Part of a small language model's weights.
Size: 10 layers, width 128, 2 heads of 64, MLP 512 GELU, vocabulary 2048, 2.25M parameters.
Architecture: no position embeddings, biases, tied embeddings, ALiBi.
Each number is 500 + 25 x the weight over its row's rms, rounded and kept within 0 to 999. Layers, rows and columns count from 0. Numbers have three digits each. The size before them is the row's rms in percent of the matrix's.

# up: layer 3 MLP up, 512x128, rms 0.0599, rows 377-476, columns 64-127
# down: layer 3 MLP down (transposed), 512x128, rms 0.06, rows 377-476, columns 64-127
up377 079:510511484504500450510477529470476513528440504496488543485522516528485478500515491509481484485489488481489506487495506523507538480543499477455462496519435512495507526474457499539440522472507496
down377 078:466482499503489523440493467526500489493487507482466509521489485525488494515504544512497494466483533497490486530491504479492535488454497486471514491498540480493503494462537548536533523495464491
up378 098:530465500501507502474486496455538467478486499485492520503505521436552492514564464469493504535481494531458499468556510453520493521483509487500489496480494504484477537531509471493490496465489470
down378 109:481446458517483480472506474489488514447497484555480485461461535486495488469484513492517479466524472464530515513477544486509509513493498494505526461517496519448505500437527495481494507516486519
up379 092:484474494523487540525482453517514505485542518527487479523504507468531518510429494485489506513531527487470494553473498503490497505484510508549494492564476513506497490516477515492499520507487489
down379 090:484524488486460485496483478535570449485563501526470509504469554521501500486521524565492476497540502500496476488506515475517525504496509495497496482497512476524497527528509549422487512554534490
up380 095:504524503474470522531491465521522502514519513536493459459481519479447534489464530470544489486490479486505519497487503500478462517474513499503516495508558506525457512480524463479523514458534435
down380 092:502479493538532485510522507506465527507515485471536464537539464492497474521516525501468478484507539538478469515542486506487487466494478509490522487475524514469546471517475511539565468525488531
up381 106:481486517530515493529496539519549525475506469512550493504536486482529552534489475471517520525495541506504530506501508494561511516555488509499527483502486536492508475504525551481526519486495554
down381 087:542530517492479514479516464497473495534480523505456536465452518531498458477520536532459479508488471509471467500539511517449520501458519510503489523490522501517485543492486423511480492505508483
up382 097:463549490527473499525495510519474525458512498462498481497476505514512441468443519502471554523511480460487510519457495507488521503512500515491544484516508506485477480537468482496510451492521484
down382 098:559523510509518477487503500516513449514492521464512502449528509476464540525548439487520441481537539532494494459513467467497498461522516507549510510513498483527543508453483499477481521496530518
up383 101:572504492532531499495531483523502515484516509534505530510505504494504535529480537472526473512504449465491487516505558523527483521511493506509511508548443457501533516461500515544531490500484535
down383 106:522552467489532499494481514453510510524470514474505473509523511479494480514492476523504524498532464520519477505476486499480520514460472484519484493544507541518480526524470488433484478491498475
up384 101:481489536491496468502488540550477473505488477490453514517525489484533504474513545494465499535478463499492493474487543480512500494491456505495531476524465473495520498492513508523503486485501507
down384 103:479503433454518573483499474499519520505488531481497478498484490499447486532469476523503522458531526523503475523495488490482543471511516500504434511475499518545487501500504497512527527490509521
up385 085:534505501509515527511528557509506499495489503497517492470466496504545517507515535490560540544538517549496508498497472490480522500506532517481525531502550527550485540522468531480514517491465480
down385 080:486455532523498510484450474504456469497498484526523522532553499459440484507514512534463524525493522475499491529513500503511486471499521493495527500521512508519525522487510479500527502507506509
up386 125:471520485530516535489488492527477532498486475496485519498489541464514493513457474504483463519504529451541511489556468471517503525475499490442490482513527488447478517481506495493464476547507492
down386 122:489504468514502540477481460523518582510521473461472517469529539484485516544474535481505509492542456514500515480547526516479497485477490463469496501466497486468510489525461521493514514499493572
up387 095:522537496451502501515486505503517498489464497454503487523523504495470500502493463504484493490441489509538491536477460505451508466524510509474542450541509487489470478489521516479457547452521489
down387 088:490512515525496483537471493513445537524503540536488492479512467482557477467499517527531497527529505508493462462517545530516501510478465476501492522473509508520486538529479511500500460513471545
up388 099:537500470482535477519548509481503491517497505468468497508441505528501474515512505544464542504453536486480502484479520481475493556455522463494500514528500520520542463507505504490527449507511471
down388 108:481488539510477540504493488451470503498508482490510500522506509501496487463527490504464510482542453463467510463496494530496521457551518519535489491525493479506451448514506480510499498498479502
up389 094:515526488470450509510494503469468518513497515498501520485481502506483469537470513468495484539473504526504489501458504481464457476488535491536457525510515495459515516526523496513475484530508502
down389 091:458476543512517462445479510524503517513491497474481464493512502507562525483519476526495486484490515492536496526499483511507468527523443525503530505478473528516520495485491507502523519467517443
up390 095:486478475502545510473453493469475527532542517494481489483474452500494519481462511495504539522484509479496476509497544482500495496429492525519522506524521549487438457484510514491523516517507525
down390 107:481508489519458528502519522501541481500457499522528486508512448516496548500496495483500497456488458497496511490454426530538436492564540495541475533489516490523532499502506513477482498502509474
up391 105:507512499528504531452518486496496541517492460520497519502541518534531547503464502493528490543493539477481511468482482497491469489498532510522486522503490502512493507547501521469482524497529519
down391 102:480553506490503542509490509505483536522491480514509507489486477460471529518486469479456528493502523530497473505539537521508533473557502492496490517495505512533499504528517525526523511517491465
up392 104:518503493498519496497505517546519456462513511454465451476489503548502520535475498494473498492486432556459498479494538471490492492540460492471526459483496497484528524503503524504530458483456492
down392 100:540490525493515520503523509492481483545500533505495484512528489520511481538494512502483479508499541497512479548492460506505487527464525513488484518520502499501514526511458538506506487498502530
up393 095:506490445460494504472517482485504494493451469492545523503435500517476531485501485493486520492484507499505447507427468485495501507493480483489521500536499499483465505499532515514492518534503512
down393 095:476483507492485476507506501522487500496555516535485453541534471451496471470487506473520492510532488471487519512516532507551497506498502499475463459477464514495523490478468537451501541489488464
up394 103:495532480483477470528490495530528502445469524490507505515526476479461490485472460510493449508515497548482493472521479496471468486549498489497486406470527536467457486487495495518486501493490513
down394 100:509510518501437515475507479517493488506491498496484528505490460503518490471547522446488488503501509502534503529489475492515497479513511520489498507520445481515486536551511490505507559493475517
up395 102:491526510491512493505501540507466501460456548486508507484517476514483474484529516533569511540506542488470535526513486507493482544483478498478484497471473519505479439488502458507483525534483492
down395 107:491479503516466508518489494478533526539496564507526484465470520471513541499507506534459483511489500513488485505487472423510464480523494502464464479500501497486478465482516500506494470505476477
up396 172:498477499518501516490501498508493485483473509467533512461501425491467475494496508487510520514454499481489416515490516459478535529478508508455490474479506470532472448520505501485523489515488487
down396 129:494500549540533518556531473514498465442505525478516534478538457508514474493531512487481494476487543483488472514501498448484472480509473527497478511458511508507445483534515514511535494507537523
up397 096:517509473538470525526516525534538492504536522462511498487535538481463487463538510506508503478498487502501535504482562498536465532506505536484510487501484504480501529549513508484541472474515463
down397 106:552478468516486511517559512489497476498529493463511488443491508506481491495485484462549483490527508482452480464537504554502510489519468528516530528524471459497524491508526459506553491475550501
up398 088:498520463489482465488545476492485504498483512541514488473489507487504502547495456507489521529493493550470510548519484483477479476517439449503508530461534488500514464518502508471522520463527548
down398 085:454454535483459528498495493522481496506502497504509455526499498481485515494476533524515486462547479511492486522494510487520514507498520517508487491525513483457510525500523487540487530510458456
up399 084:507491510477495524549523481491545513490547515505504501523469535486486504533502502509501523471492515507493479535525497473495470530550505514505548507530535535482537510514492529498556491486491458
down399 086:512445471503513513528502498553510474478476477494535499507553460475506513517505494438530520501497503481493520522507553522490486522434476496509506498473509457486526514461489487548514534535502536
up400 101:532517473469514509519509531501514504520482495485538491471506523473517530531473502475496510515541454500482504460503520470501490489488476520493479446488512517472533483494542540520492536459498509
down400 087:493498506549493490444531477472521496514518488479475454494532512539527451498538520488513485504456524518526479495552549473447511506483468503489497540518491522491506504528488485485521492531505502
up401 089:497483497573491467472520500497493496493548481528496524542549491474510494440517516506484517493544492473541549491494545509525526493487526493497512504476500504466495522501500478517495512487488537
down401 094:497497522470504542483495491498517519507498532461506499497438532497498474506479482509483502527518486515500490524510485484484492552494498484501472539580461499563503455496486506475490486585506486
up402 111:510505486464489526484480530490490503489499522507460491510522492503484545546461465504517496518495544529514441509467512496541484510512508510537478486497509513521479501485517464540527563533534538
down402 100:521509528446502489450470508511487461469475463497523507496480509489495464494494491505500519490513440538498529482502476498493550515488481482487528502528518504469518512526513510510488510452484513
up403 092:549478489477487513491484563477532526499488500485506513507479497517520511514496512501531475555497520526499487553461495541465506515451456481529480511509533540526521506509532490534525480508503489
down403 084:522485533535533501495520441515501495507518497510491510470508500481479541500519476530483520459508467478509495484534501441524486487548521517502527512514506483471477496507480511456495502497511521
up404 091:511472512509491516513499548487481458501534526512520457522491443492500475495525530486507505518506489528536514510500504495510503509528503539506468506489551489530488438508488549480495472542518525
down404 094:537535517505503452477509507521465549521465478524529527508541555488487521521496483529483492507462516502517496513516465544438527527475502444517492504456441529470529496503510498507523520463473492
up405 083:516469524492464535468455495503505527488493494489499453499483509518533524479500476506504500498527513485480490506550481518434471493469465527522460522502524493486508486478467497510547525516503441
down405 105:495480494541558522510531507470524545482486517489469539499546555474500537513499524502519491499479466538449481501496515537478482506539510476517565474534529527470524452492521492503497502511522505
up406 100:500481521480526518503497515529507474462521511489525490510476479516521533526487480514476489514510559529508511526501467492530462481464494509538452481466532511529506482503488489476478514454534509
down406 095:503511505515497506522527519484502515517486494501511528478532508500455499497479509512527515496516464462521498529506524496471538516518511475505542496507498459492519512475506520477479487521456504
up407 098:462514501544482444465516490430472490482468481522486520497475529461477510512554508482500510506478494501460489485509506470465518451497506471495456495490514488460483498449505507522500549487518492
down407 114:490507505513474484504507499527507583514521507507531502457481485485493460513473513494527451474504512499500486515495530526497544535492476500514484486533464539543511526495500502480524538558472503
up408 096:489537506513476517490495496474532480443467525544516509498506534527515519506517490514482473453523547472519480495469465521534480459503472487494515498497534517472458463526483499521483548499507495
down408 094:536502519496521500493519499543473522500472461488491497471490485511471479510478538505519510556537474495522539515544550503506484521497498487508525535510497474462528526460527470492494517501493530
up409 095:499470515493482479490509561459488476508478540518511473474471472493496480457510503505490517532538492516508508518493539511511496481492504518532458469520496508495496451491504535466499516495461483
down409 083:496531452533495506501517455521472558470523516477475547523503548548515516515495432486489489485446499476491502526497467484489496528499495468468481507475498497516490516507472483481520543522550516
up410 079:485505526522517500527499530515516495498524462496489533481476516545525493500521544507477519499453496478462529454461501485527509510480468560455486487530477487475542500505510468465443534486500492
down410 084:469502504521499498468462468489443453509508528488476469505534492476469527531482536467477483509511519509522481505512496487485481476479504478521536503551515548509479491483515513495512512536487502
up411 093:535484500504510509523455520500518497450530463548468437500478489452474502481529529534502485508503492515478513497542518448527489490538526501504508499468549511496530482496511516470539456474462498
down411 100:473504436452505493477504475508484508548507518521492487495491489506517502550467506498510513439509539448507480539498514512474503518468487478502487498516478475493457482524478531558496490528521496
up412 103:517501506531492495484497487499526502487505491506528500474501449435514494544490439492514530515453522487454466522516493525492488502540526502561495461537511498497522505473525510496521547463493472
down412 090:512523494459461524504497514489530536525536507496461479512468498495520508467529516486465473490529478450539523517480510491506487486498461487439523539502476504482500471525487475514446500506507532
up413 093:496444481510512509458529516500479490462479516483475527517468460495481471495506532502496551464477456467525490533485495497500484478438527460546479510483519526561467502511506453495469506518519483
down413 121:500505438462459510497485438508471481505497523464504474482465490493491521479483483542493478446496475471480505475489513522530498513515487498502505459494521493510474471514491513538494503435499449
up414 098:501515507488489484449526491491515460480495523467471446549510463454495516474503504488509477511497521495504486466485555478484504464520510472534494488528435510477500497509538447477509567551499514
down414 094:525500554519493478525511482502529467545508541566445520477456509458492516491480490505535507497502503464474532513495474526493479488491509461436465481495494494489509478478479514445530458480491472
up415 080:507521468525543492505511505501510504493575498465532481457477507506490465517454469461491465494474452491523484484469468534533489510498555461513517523472519538534490446474473490508479503565474505
down415 094:482452522476501502516496488525501479512420468500516505563526502487517495472521500509539519495496499517459505486503498480465501485477490517485464455509452517504508506460531517496516489465499498
up416 102:500491474482489516517483479502530505528496507495489518536483500465463443453492540499465535504497505489508491534497503505520480496486524494493502511453459439467471483507505489502474548474496492
down416 102:502510462483500488466467520513471490481525519509495507490464496521474518542461449487536470503528517493493527514487493499488488504486521473492488480550504529484516512503497540459498521484513495
up417 095:524462523493508469513523523534503523527507515527516491505499496556497497540477471450513514479520507481549505524502539537503516507518492499511451526462486475501476496506517494485504510488506488
down417 102:511457494517469506517529491499454504495517516481491529544524503495492475504479485519478480501477508504525473512479474508434503468497465517524523489548494503471483483516494507532484505524493468
up418 102:492512523562487492489484481488518501521509514481501520528490522490474503510529500500457519511501487490510498448479555541495484511545469497500501460478471553504498500533487483475480491504458481
down418 108:494492527492509529525471530516524504494501493472493477517465564493483506460536508497494485541473481522518500496488484485506537507502507527481477505490505524495473497478510522476493475514505515
up419 105:462504508523502499472521520530476526526516445490500464498490528459553520531499460541471449505532457517459494476510506492497523491485505479518501511529494485488483473449460506497497484522541503
down419 094:499469497461484483460479461464508453484484546535519513459472489538450468485518509476528542530486526499523419533480524479459505482501485511507519514519498572506544509534518492509483498479478516
up420 091:502466448550499542472530527472499534496520479518536490520544505526468508495459521497488482452495472493493477502493527460512577495468497467503468521510492506477489472498484478514562492501517491
down420 095:483523503495514468501505518508459490450565467504511500496469462461487492526499453512521505511533444493480508497540481487541512493533464492503526474496516529493509490508524512482459486466462532
up421 100:472533484495457510483538551493528488535512560477479496510520471465501522538483482462524512469488456518529540504493536481518490460506476505517472527539500522488491502510517461484500512521549519
down421 108:472460486468476474491505489489474511471517489530521456507478526503523513520482503525487496483483507445497475498508526529518493503511477509522526448472463492472503464479512440482504489487509495
up422 104:555495469511523511491540494492499498501458530533495535458534506507494514515524432505459447508533506508450516518506523529469502508493468503475512474495468487495470466499472497494461502483463504
down422 105:488502522491513501492521527482473491471496520490490489518489450555507506457517522481548473509554473447516521493511491499490523521497511516482504518527538519499519509472516490539504468525506509
up423 097:508486472508470506500488503462545545527443544433484539494489488555493485502470534488506443478479531475470502522506523482527486455499472511508489461465446514532494486543491519485476471494536504
down423 106:512508529510548512460503493547509509507496452515514471528506508510520504517490516514511502457548504523507515504520517478543527497482523549518519489454495528501474516462527548544509478510514563
up424 097:448516455509526515500506548495496529453507514541527443492489469531519497517499549502487488483485482516465538533487489466497492474498490517541555536527477529477524505521471478509479515472515502
down424 098:533513502470488510552494486507483497553505528471483494502509488490521452523515511529541517517486480534488496510509531465503506542550537490520486508534505513515530522551475512505483510497519475
up425 116:454491544484516448451457496469514478500507483554454484530470488476475513459504516527479507500502504518485474498493523488537464476478517540528512503479506481468468509517452486503515505473468493
down425 110:508510477488495488493434480518525516480471498495476486536510488471465572519493514478472513517498477510498535476506527479500500470468480530532556491509438499515487505467477490470450512493513495
up426 095:523512489494511517517480471498496480482482479490525482518526532512479501457477494492460502438494492467433470520494522472476478542491525479520477473470483482463453494494493463511496526504472491
down426 093:492510499531482484474512533515535498505533519546511453447504500484513499501529493485502517528496512543519520510523514507523521466501469541481521475531476577478486505495490502518503513510538520
up427 080:517476518480499548507502548490529537500546537512541503460523464522507524501442474511522496522523501507501478473488505494526498480528485533530542485522517492505547514545509531514467502489535488
down427 081:458478505491519491491480483499488510498448492503502479517494526456477527505527506496510534495501526497511494501510540485477498508511524502530521457513500489456497475450566513550514506532518531
up428 104:468479540502551498503504459511486491472547490472494499537459511494506476496508503504540505513461444513510499485465472485508459500511499561515508500495496545466492511478540492467516527500466473
down428 083:542565494496482502475511535498534514508460530541505510439535485509507496532497498488504490501535520510471507509538542511495531474470483460457520499507513482527484522523497498542463489482550538
up429 097:481475529546488471444490490490531507504487526491463486542471510492467495514437529509497505500534521513503474517479547513473484506491467465481502506508469476438453519481488499478540500497475448
down429 086:506491451482519470515481499490524504500482486490466466518529471449502486539511436515488517543499511472495499457515517534515495513513495493489490510498494530569487532538484481500491509510492491
up430 103:555494504505465508528511527469529542520498495516434513482515497506481524540503542487480505451474527491483535519504504477527492491480512519476482476508455497464530462497481490536488499523506516
down430 110:486529491489475507511498457510514483492527544455497501464516480510533510478534548513484496540514530469504525488506482529529497506463547473470489504494528514550493527473543515537528500457545505
up431 099:501524516478491498505507497536491534511472511494449531458531495489510482494511502465532501490499488520483540529488494523462467579524462522511453477494492498505494521486537464511518491505473541
down431 103:525495508478508454506508483481539468457512498511507478531498509526492511511512469517485492543485484499499463471472497477545505498490515462541500538482492509505475453525473518482483455473509485
up432 085:505464478489494488511488511495456507491483528516507563502507485514458500460470508536504530476530460506484499568512532467526453499450504532510480488542494519493476497493497487485501534486475525
down432 097:492489522503491511464504493502473506480479489483521444498481470472512495474495496451471501464468491540479503499481497494499467466477510490453480465430494509481491477473577510532541515500493493
up433 113:486525485529455539478490450472529523532512486513505472488479487517531504518484507453477472511470517457505484507496482483462495496501500471544488462502525504468498526494516490536529494473466452
down433 108:462535529513495522481498513509494457499527516500451500473482464511499494511527551498495492493496506495495523499487436525503446524523510504499519488500513514493478531475510481526492490499492527
up434 094:495513524489506480471515494521510490538495545531468490484504496497509470508507506495530524534479478554496503525526494516461521494489471522502488466536482529469466428475527495514493491490539434
down434 098:496491509529514504508497434492486526500533498489527501541516513468529471532519487472514515502450505513520556517502467529496503495438513488491500514489463522484473486487523538513531487530492495
up435 097:496508520531449465503484493502487464490511501534485542522495470526510517465461482491508476522530517503523487492505513546513482461502447497493482500494502494524526454517451482508500488509520495
down435 096:491481498536532521462522456551492550508500512483513538501484550534515505549528533477529532487469557530478506522517488491455531520506517493504501494470475522512504548524517451510493524536503501
up436 098:534466506521479505476521485473564484470489506496524524482474528462522443487551468483536488481468489521512489526519538551512523479502505451478510482535500477496473509503524504479491535493471464
down436 085:474531486528540465520494499527520528485482487519486486489473482479489537463468541525490556530516494503517532530466498495496486491525470492482514503500523560497513495488477483455476485499483517
up437 119:512569480519491485495493447471530558516490509511523509479454481492494459485502483510498457522524502495477503497514528514440523531499528505520494497514518492494506524478492481490470460505518481
down437 107:511513490494455483515478555502486507481517546527503505472451478465499477501509529540470506510478509490495509489516504525543461511500513476516464523517471530487501506524497459511478543508513493
up438 083:502476482506542531510476504489497483526535514548518455467535495484517511519480485499492541483492486495462497492522532464531495514494485510485472504475443519463558460523480485538500515482525466
down438 101:524496524526483486476493487470485487516466517500489530502510527492479479509526496507502444522514508491488447514501472510500464481464528443497495500500519462520488547463525483492523496500489560
up439 121:555531484503481479509510489515475473497489545515481518467531461501486449443480503473436459539505485498530486530492511535485495502507518490500521539497540503506506529526522458504452472471521501
down439 117:520502464460482540502468543508525523494495530512499543507493479520489501495507539495456497512483490489477495484498530524492528526487491523524530489514470489502498546495481499519452506548486516
up440 099:523514565499517522517517477541487521538520523510566508493527476513483522536464477478467549505508509522515466485491471439489505520532501529491488499520529437521515484505495540480489508505508468
down440 093:504444498536476483446466522506503496468506475517486513535499530518521475506523545502493537529510490513506513514519530510496503458457504443513534466549510522469494559468543515512468487499517492
up441 094:535525510491495481449539525474513463498512483519542506517529494485552505467519504491519509488513503533483499508540501522500505510522497512514522541506505535476485501471533494512483504479522539
down441 089:500504520501472482525471497494515536489492506511524549490467511495456479498487523535499484531467481518528496478502481523485491481552473528491535482537504478479552546525519509487535491481504523
up442 081:503538496511510476523520526517483492537485481539466454507508514519500536492498541513485522515457502533504514516496550493536548526500530497530501504507570479448502515540480479518502482496502528
down442 091:460438497499466535505447482495461510524512505475510526535473476476484469505519508486528484475568505460485485470495518486496515476518501494521510477457473496483523501510516499533534493516469482
up443 102:490524516495508515475503520482493532513515496486492480501519506504476503512495490489491530572539512459471501507496514531482456507506533476497484477511513510474512470470492480472525506491471505
down443 094:472518503507497488510490515478537514497526495560524508475525503468490481472501455524505468507488508472520493497489544476515512458500498499512487483528510467462522486533483515459565471526451519
up444 099:492483501496534483514481514475511489480478529496470491479525480487450558502483531520477482458508524494497495521451498479470450493520490508502472480498539482491516506508566459525484546503489503
down444 100:475497516495541443535478530514439486476456519499510485522492546484513504516509482552461518492504487530561533507509523507469500504501499512454474488482488499503498528526490513496493518491467468
up445 094:502535470513472518515537465532503486514487531492479520522492484515490497477495537457517491486544524521538535492532519481506524511463531495509485501520518463490462502464486498491536530512526412
down445 092:493475483460529501516454516493485519498518499496468515527520501536532516513481465526517509545470503478491434521518483541500461529485476522476509513484538536468515490532490504494516470520480553
up446 076:489542494508506478523488504477531527453505474447503482494471455474509535478497463460506467498480487515500506451497525487498506496511506526472497502529493521478498500470521470460521479485473494
down446 077:486449509513481503494492483535518487507480492473510496529530506503453477496530554524479438500528486470490497516500541509491467505481502455512505476484458475515502519486530483504506520526506485
up447 092:504468478509509537450513572477514516536495528487552526479534489498506481501465481481481515485499456515491491529439498515529482491464508492509511517490478519445530507480529505523529522527480525
down447 101:492535482513556502465476537518439522522510483488499499489478471474499540483540513493505458501476531460507518536506509505464496491489525477480510532505499462499470522513495489500471479481538466
up448 100:517496452493445531497486508493531486478480478476503462479506483491515490478469481492499488444492465539444509515525494509498533473501480476481488527512469519517532471497472474508492489433460485
down448 104:527489452456490513492513504518510510521473473482545538518498513478476522567507476477520486483511495566484510516468519533511479511505512458475498496544430489485482438510521562503504515487522526
up449 098:536507510537521531509498502503487489507456517475492482479585459468454524469511496523500499484525464496470465541512512471498488492491554479484502480503470483466509468558497500495472454480483504
down449 096:522512478517527487504518507511525468512488495544521461520454552538525444564464477491509473521486546553456511494472521527499497529506481499492498497480531502526519506497554463482518480493512521
up450 098:492481522542505528544515532542499528535500504509535468497513493543512542494529509510486503519482476512486506523526517500491501457499493527478540493509467483479540493551506539510515441524514530
down450 089:523539464527472507501505456497492508521481483503521529490504523517457493489497512553503494523485450487524511529478491499517519533484516488516518514565506462520485507495495489507490564509531459
up451 100:489484489536463503506472490437525494517513459513503509501488473519509485490486494492480436500481537517481522494511501516509494496436475520544469491502514460495515462523489528521520535503469483
down451 101:479499465490526474476500498525481519524515521450497510545519511464472493507489497467493525500529477509483556479448492436469489510505506498461474530483502513505496494501526531506532499506512502
up452 077:494484510540520508498470552497548478461467478444506550521478495493496520476481470494498456498516484480478486453519479504470504542478486535464490454534479521509476509480496487485495507487491486
down452 087:451440484512507506461480504493475468464519476458493507511522500483491516523512526493501519502564504458496535535494531510489461517455504508507494497521476527496546502484516506535503505544473524
up453 102:512516461509522476515537517497492501500516531498455551453489479504474451476493544548514443506491492509490477516476526559523530523501522520558526528521511515536548531490503462556489508492534521
down453 098:479491464505524532546513499504494525524512510542555477463510503503460526491472442449506526515473519498502558501505458472496490492480506507533508502433512474483495515495496547492490510487481543
up454 111:492494471506496466486473533523468502541514501506487462514502490490534499480480495518515490486527491495522515494483523474485472426448496506493473440483516509548453449497469476518516501460511485
down454 101:516477542501503515521482465491543491469467466502523535434505504501482498471484506462520515496458488500498474511516507514501507503473523506562481497531506517488535507525540472474484488469487524
up455 107:547510507526528524498490515523514484492529538485484480459510467518525573468465516466543526508480486483502500523519497516510458545472515510513518542497493511497525509503467471474510460484509482
down455 096:492461474490494462540518504457551504500516459542502481501502527470519461487536505475531501503508500500474501491517541511499511442526491496554495439470489487482499510476485522483524494506484484
up456 131:498464496476474514507517517505509474502519538454491460499470500524492502507529519433489501492502496529484481477457498524509499478460503503460503499490471504473521490476513490490469527491509441
down456 121:453504509460465476541478447492520553498521501532501514519516457477488488506525479481516452474486500499484486466472485540485543520498490492540500496513506508502471494520503514549480498468493453
up457 092:488507526502537488498513490529532507445497513512495495489525454511444485479494517444502505495520524543524502512536456522549483485506510483496473486447537479556518498488512512481546514496516491
down457 091:497525486487472494520494522473492493545516523479490513494489553506535498507444459512466522510515494489518486490461513546481524509473464470497505528550476470486515518485479508503502524482505470
up458 108:477466531561516519494481439465515478472495496503461486492508521498450533490472518457462505452461521512498519515504499539499535516485498505546460506487508542494503497494501457516526503525480513
down458 111:487535481521493547484530515517467482522531478477458482500522503490497506532506515502503461496472495522510503494481460577478532491478516517504503513461500515477504560546517495521525511485524476
up459 096:532457525489489485494472478524480480478542518488491512524500553507522495519507509442534462499493485521531522503497479502486476472520472478431492461524463507451471516502510493492509497495501452
down459 087:469543511468511548510510472466520488498483491495487484494506454473532464474515496519483521463501507492450463480522502500553504492473497507533478513471538480485507516472460497451497487460490484
up460 095:502464520535498485500480528495533503491530491496531490509529472514535471501506456482470546504469508551523511493483497513511502506549512526538461482488467511484473516513491476480469517516481496
down460 086:520550523500498519470512464521486498512477548471494520506481514501489537500520547538503493485505494456475477491510511449463496488487488529451491488494510499530521471490518531484488503503553529
up461 098:484517487470518525532526519474488512496529536448485505496477546479504517479518499498505521486447489506498444569468463513507531472477465474492480484514508505463512463513493529510483509488519463
down461 098:508516499508499488475503485535479487537490455571516508489550466493491478513498505506525480518518505506497514435549548516493453514555472532530481507508525499525511535505526493515505490503502522
up462 125:541552483522462470527500487492492527493511510520525541483491502531467484468472520475455498529497481496526464490471537546464520529528512521480483486521501526501546517498518517501503463505506492
down462 111:525467508467535481532482516500530559541523507489504498489483531490488516477490471464481484534518517473513473507493501510472499482480468514527510522497466498492500532519503490494506466501513504
up463 086:532521504536469514472498501506525501506501525504535506545468500484565441505541492499495514509539502491468485475486456520547515488523512501491518484492535442523497494546493535532515483480515485
down463 096:490472502463506501487490503498496493505494524522503516492556556491480534480455507511494494470477502520522553505533519511490473535533483497504471520489447544466520540499502520516482510482505526
up464 114:518511447510497489489543510477506486556503487492518516476538499488513520493478526483491523521483458483487505486483502492480508478512511507468532541549487488459489460521482525558539499520499480
down464 112:562466436531531501541467514471533550458509511453517507520479532525499469505510502485464478521525480516475512493513491505490477465504468494519488504502527515522506490497511510480530503498505437
up465 103:472515483499493526501514498487531485497519466457534500496497520488528528466479554473490502507440524494513500520482493457473515466510475524492494497516484546479481509499486512493468529496525477
down465 093:506504476502524485471498497449488486497458475538492485451492476536507508497495482533481502472550476473523478530507556529494511492483491519488537465551537469472513515495485498473503486508489520
up466 097:450553513528517514471500449487541530480539495467474554515510485512518508496464483497503522531499476483546453502534495515521492524478503530489535470548524526489498529477496497513525525520489522
down466 104:542526467491524486448529504500475459478447473477500469535524469540491508525465510498522484531449508544482507496507457509515487486524476539537507480504522479508504479462542494477502523454446486
up467 082:514561502540512474523550485532506505492516499499518485491502474502522516482500468505534545555497486506546519502492457499491491511490517496525519495495483502516501517503526470460424476508516506
down467 085:439463511523485504475519501496463481503502498525530535510515476480471492516503471468525495504529540465516514514474492512474473513458524469513491497464521468470503456465529473533504503524503511
up468 099:560474493505492533469506540485514525526480497456532476481490495492482494514519535464509476486495451515475510537550508539458521536497527454530489528518517522523532488514493492493480494524516503
down468 099:467484518489510497513426495533507503476480463522499458530513527502538477516509544532503477505511440508509486477485476467482445498516453560506510504519550490494493509503500469523502493482469534
up469 104:504497516529500505516528533457482478545516515491520551490495483468513499547487520516525507513553469513488509534508500481508492510438507489461546539497505449493492487468513470490449531459479475
down469 110:515487531472529502510552513531499530535476469487453459526507526485485506522484499516509484525462471481543538504527480506504482516474470508513499487525541473510446512550525505490520530557495495
up470 099:491484444469477536493556480498553535527545495518487513488490537468531431486515490524483484491494535518502529523530528477517528513472481515508506460501501464528487507500504501491489491491520452
down470 105:487502532486518516546480522518508473502480455505495537471539507444518493468494516506477531503469473519524508519525510470477474469512476507475519517471537467516473540535486523511504499513442529
up471 078:452468485472539511489499500462455525509528534530503521460503480449499491467479486475491528519517499487513509509519536471519505524470484500548497457452466511527475472524514486527477477479505490
down471 088:473457540525471514481475487466526471506479505476483470533466550506484497519518511508474516486487490513461486452488490494480475457501514479498491498499534444489515513459529510513529523542524505
up472 092:514481542523491504505524459506530508459491526508484510473494480482505491500483451509527480485521500563463499500549497507485537488528529492522488500542520540514451466487499528504517518489483470
down472 090:531468479445469462461470520498499500534483511533515507507456532506488514468497558490500488478485512504521550542429488514506496513480480507449466509492494498494518534533500506475507491510531534
up473 102:477444455490486500447517506505481500506519538450477510506461500504481518496507537476501497513499490482497470529461488502506499483499521509483504527534402463441520495570521478498501519498498552
down473 095:505524478498513485495513490487498470479515541512508472518551492499497502492483520501491543513531506543510497483514512488459524514517523516503498511497514526490541547504488521476462488462512527
up474 090:514463502530491533501500541468533528485457499545534534471498514541503520475489497512531523495513515508509519513496506519479485478500505482550481489482524514538494498533500474561543498508546507
down474 099:474448475486540555521499507507475506494504503488496489521527490491514481551497545511504491501533515496517529495506533477502499503496497541500483521489487509470523461476483511525471492498459431
up475 109:523500497548441481466535494467544500447481512499475483481541502523518516497520508478499543452484454458486514464502524522478557497522488531502502514486503478491524499479534520512469495456543483
down475 104:538473510557495508514469540495501531498500524495500519463530500534475450489483497510506479505461489502523497496483492458496466451494485527514526529521530530479498459506483485476491491519491523
up476 115:499525456506514493445501492510500452510466528490513527496498518485465547501490485501492508497482521533499514478495518493495492479457541501510515479510478511507512517497462506463482506468535476
down476 106:491503481492505509486524548495495495512518461534460459499463511494484453531501456526479494528486515529533530519510513472521491470494524518428469534443479522489476498523456510507500488497508469